config = dict(
    intermediate_size=1536,
    norm='layernorm',
    positions='rope',
    qk_norm=False,
    parallel_block=True,
    init='orth',
    optimizer='muon',
    learning_rate=0.0125,
    warmup_steps=200,
    schedule='wsd',
    decay_fraction=0.723,
    batch_tokens=65536,
    doc_mask=False,
    max_steps=7578,
    dataset='wikipedia_en',
)
Each number is 128 + 32 x the weight over its row's rms, rounded and kept within 0 to 255. Layers, rows and columns count from 0. Numbers have three digits each. The size before them is the row's rms in percent of the matrix's.

# layer 8 MLP up, 1536x384, rms 0.247, rows 1518-1535, columns 256-383
100:108186183128115109166112110126169061115101154136158113142170092088162074149164116129149180056099115098112176146191179124111162086103139077133189155176099125198102077052152103083124092105196131101098131106160182081105114176105169135111064119121145154108145106128118153110114145084171173097100145160114096096168119084147077169136077091091097146205110114118132131159186117129152147093147
093:111157136107083119095137166127131161104144176162061113082107145174145172120079171171119108072109124116103095078148104129117089058150091083101119150182060128116102143157134172119126118131105108159151156158150101139078178116071182144085207118141128181122143175130158099136128138118115141095197133165128154145151159103102108153151124131128143145103097108136132125086143140129132104184119
097:109090112163125166147140148137088072134144126108163080092101202148115168146108136160094096206175143151129137107168158053121170180127083154158121123112137170043149175140147167102115118127099214117140088121145086124091113142110142210153083154107092146175053110099114209125204118110092134161124089137144132135165081115189104142116167100118040133114146092185161172139122146093101191114146
106:147088106068123116117125092153159113186220141141182189099080084106087143166088138186111098128125127076085130101150142166147120077130145180172126180092112086066118060069134191125065092161138114094162125149118123142095108107071136075095102157159120120119087163162134169114106125131138126126148120096166143160131070144123127098125136091106178116128119149137108165099123132154179134137088
091:142104095114129088074161131193078115098135134063086151110139094122131117118167104123140125147135146197131081098152103184157119097098113099160119163105144146152110124162145159113114110143119133125133143145105147090148159113086144116138197192116151136113119131107179111071136125161098114095081143110087226133156108126103108185092122154102128124117135116203169112112084136110132155124149
094:158108074114091090122139133165188068193172126148133145182123137123050097110196153110132102111154123109095143101134080080105106146151101146191144087147137093112157109097170133099129170113116241119078140176129150115151129086096159145179145120150086120083143109080112079119180139117109155124094165156141132113106072153181143102102138128092101129101139140080153151189103162153152102092147
095:134172144209073173094111140113099124069068111097115095113078142159092134125124115133174124137114138117126114121075150081146167119092099144111150121113143125163172090075086122125103130142194098157191120126160150133100143082153157140107134127144130124129158110152081125128093110118148178098147153099155156162190207133152163155107126139156158111125119137118150145121147128105208125151138
098:157112176121064140170141051090089106128116151069153125099088120115125136101072140060168110108168136159108153184110158165137122138126010150127074127119093137114154135142186138123132185106109147134135118157069075147129097127134089138081066166145072114122118065148103108097158199180133134134120128075130133160150111139091175119151103119145083090109074112084090121090099163135148169119136
094:140174108135082123151135122144141123133081126107104098148133119117178135131186076152133165089143148124122106077125132130143124173106156060128121120105125128189110165176156102185138140120134098126118064152134093107145111127107156132108137154163172113090169172113162118056147148170119139091139159116146089106109124144084118122087113098185140173129134080127092150107114119130104120117189
096:075152099115154141146088148117145129160136087207066136137124120132138105144149178152098129115133109075153116085154136157163120133119172141114092156129099128117142166152090114133151116105127060203107115175078082095186182120184159063145122160149131113082177075159124115151066119101099043141131121094088161112112170122080135134094190152130146077104165147114123170111119139116136141078119
114:100130077175157159088132144127059087116115120166118179163171170080119122167061124121064145072205091134159161147087122102123164090155126086180179099098094139182170186109106124146070125129140122147126105123127112122186130138104044145140108116160131120148099152160105155121145116119069135195104149084095155131138090131160170067102137133139169175170116156113135146129086181114092187072104
095:133111176103152131090096152133122113104111171083152145118112076101141105131134104089172121149105104177109114119132137175136137112145147099173099077098120140109116194096109088136112113127150145160151152152136123176112132152132148076102071138135129163134083161163120104161133102156133087113190123094100109236123124079119195101197165149116126127145135096128111189122054165105144086112105
109:135171146174088066117168099138133119156174058076156095135095108095131131158115100130165117141176100134090172178148103093069129024104108152119083149118170169163188111124103108106087130114128098126098129094120151138111089126153100118125158170127125090139132108086171122102152150242148140139140172108106139116064126114123167120135110112163171130165155111120164153124107126156124134146127
119:132069085145108111140184156114098140136134130155079081126198120146126133110197115063171151121193098135121139123154088051127146149086172187130122114101135148171141164158161098110132137122130161136191144156142116090156156095102106113101167168113161111102086133102111140110117139126142124141184126144103162161121162187118191115057148156137078091165156209137099158145086155094123151172115
095:094142058129137158151094108143104138144183155118127164084194100122115098085100078079134065127166132197104119107108172190148115130152086138136098148109152130177124138175164144141126135114138124143049093153142162065162045147113101158145139133105073112087141192105167126117115090193120116122092086114098171114126137142179105161157102089128050140138094103165145100137084168134133110113099
104:123155230214121171104156234126168104130121086138069136092163142090162116125152102083121194164152105144124150091125111144187124180114104161122069136136107155119127071146181135142062097071160144094124141090114135079175111117093120130124117122156147094172128154082099098138106136130115154093097107105099132148095132108133081065147163134090159229087123142082159138138178126114153155144112
097:139148104085162173112165149115125073145095197120149174130078141136042117108071139167123093098109170121156187155163117131096124107102130138111120153115101135110113118099149090108084132141093149121132137126159223100107153202085079153111175130117161139165112125136080089096161188062102174096144129130126138138152173113087156176122124101111138162129103146165132123135197084104146116072149
100:122141132040146049132150120152147127120113148105173189116099150161121146121114129149100144142192120141110167157110167091063147137119133140135098151129099137072111125139156096158189141096047094159097124125140088103116136067116140113127125226149130180169195176136179060130047153128161145129107136139162082119109181072185127165147134125160100118137098184143146154128061124166114156143135
# layer 8 MLP down (transposed), 1536x384, rms 0.134, rows 1518-1535, columns 256-383
098:110067125137174095114176156139094111166140100109097122070125097122142108071208142131143176085124141135196112116099109134204152092076116111149159107120140107165118120089144142101102145123146120077151185117143153110090129120124117127117113125052160089117121115171101151115184137108103129091112152170061101111143141126079114142110149101113066103093136128146123141145086101163088149111165
091:115149092163114093077135092155121074138089140129058112145066095107096176124128097095075082144088176121142132173134165087103160097122115121205181158110156094113073114160150135159121142071126056120097093140144130173125128187100164175102112101167154146113112122078098180054127128103078065132164183115137102143135090173103151127186111090092103148104183152080131084133134156118157153112109
099:142147156157112153102077151130147077139103080107103085147042124114093127163125114137110100103148124175119129086188160202144163087162145127076149087170106157168214109128142136042146082128079153183121119136181147159079125186174152109124139122144073174107128112089181087156145171090147130123100174125192151128148127121173104184172149113143124112119159127150111161077143112097110179109177
093:181087091152123146124192149048152126137186105117140132120119228060101111108155192097135104096160158106130084159184102134112108122072117124087179099095188129139128169150120070169140132169165172136102128144121144088163081191090142150052142130093123150120123134231088135092159109141135036139130104121096133149109134149168069146147160118116088145138133155130155144105112064088071166130111
089:148149179137122142162098229110095126143084130161116110118121147142155135103092142144167167146159110181126117106178140107090092113162096126135196113155127052148060120129194100125085161155110158080120079173097089148145135161161143190166088091143123055146120077177102120135115133126151078159078092152118096126114178060161178134120163045102100123071091177147130162092158126070094092121175
099:106178158115113112112126239115121156187110086140116108121167117078074158130102134098121119068094119171123136119162101112105149119131083114065212180090098189118137119125080113149130141146138087130182129125072110124144143171090113130099063113101158185132135081153108147117108122142106092099211092090151129151112079111134121148132137094085139170109088192115158103098176132106174188097157
092:160129058115127163135172133127175044140121092178127200133096082108079095094119201073087156108091087142089143073095107081107092093164158128114147115117138162176094158169116119143151105125129039160113224130132096117133121128185141161114083168116100069126106179159139108117122111131082111187060145153113105163138085089116151099118165159113130145118181093127140110199114097172130172061120
108:112089137135134114094182092111140101111142123138254082123177202163131183137108073104082140115165085145071137129148171147115142172154142142079125137139109129122114108159107123043165064119167188079082106108189151089129135153189143111133127144100107128065055117081077077020126092108123152135133181180129155141082141166121131091115126167111055200101193192113135112100123174129083130064155
098:140102134131230098184119070184128139134110137160121160106066112081096146107160117101127065101153097104147132129196142103181149192102063146108190128180120190104123129088138113144097179140148099118143069156124162111093153128078081131134145136182117101163098134126164122153133132093117141130062163151131099128145163063143113152167162105150160070150129119084095073151169133131155179090111
098:159175066111175168090155135109131123127152114098230129070144118161130131106127091130164092141132095136128149083119076159171113159093159137176164156092113133143114107138161152135046130129107147090148084159132152124141139113117110158111117108152145149178125109117141146151178143134129115078096110158140132119132114136130162132172079084115160172084093141191123145064143106143064107170129
107:169054115105100129127116136136140149067130144123064176164162159156090143075136096159165107142143138082117145125060114146175107124112098121145165102090086101147088150136180085183118135068094115189078114083123090112130070109149061084140152111112113085107094127240125134164137139125117144109099116128119116166163114106124183130179191171133098168098151167125089132164095095153157110086125
092:096113139102099074144121090111105160102125109120213127088141233091141105157167135124088100081149196152098144135128101178142126136147145191161147126113147134115157101119126164141174166120146114174084134132113114082107126094133151133201203152143137133146157150134124112167140126149131186139045164136148171089133118195107125198091113130157151148106125112145121129137150122136139115152135
108:109150098123125120126163177076144159101134091184191098120125158122106101116148142086128098094106140098112155165141153125065129091132130166159115092146166129084125102150176083072152075142133126090157199104122080090117070132113088184112134083148087126101121149104080113117175091078146201098074174185168103140180131120114113152155122096065097166081175095127189142171119126132115084096075
118:108128126132108144119114166120059098124118123150255130131124181096108160099111153142078204189103177120137125069097069160077119069090201186090148150178147143099129126112167152120156131146135094073122135123104079101088091138095120091117067149109164123116122134169110088096127097144144182130131179134133184192081064136071156124164128123131125083086081094128159206091126109176085083133132
096:139110112131119121136109085137153121183098104198118130170095134095152119131168077118111139183139108086155165144148140136159180131145113115139164146061080120125127143159098099129160124171121119107079135076113169135189144139096134124136137158107145162126121124136175131068164086141141081130097126190147148130093135121098119095149054103110039104090146138089120071117102112086125116116123
102:107129115134094085194183161124132112098135086097057134141157108125175100150109123098094114153123153100119113125101103126112107119150152118135131144159110101158119171124147148154111145112130148163116138121100184140090050140075137129127176125067110174117143193145144148214137131134099125127057126083110117171157093146101158108176136118129079174117109086141064142116110136097177142182133
099:173135054086123098140142136144092121100123214105072080162082177076157124156178144171150140136070118122123150122127099117132057161138172148163153137136135141174119119123085101140080090148132101123126082109073104170165141179092106117111128144130185140118066154191139134092124117107103096156099054139111073076112081115081141141105151157150185163132089136115148112118097147180117107162092
102:098112143133120198153111129107076107101128096145174092147164223186189125146106090131199162179096151095173144152136151141113095152050177045099122118113072143147123142188136129121161117115118118110090102116158128110160118182161137153141153140072059075143117142073114186123108156101093131165181090092183141125161100089174201131182146135099102110134138108067123047124129124107089116110144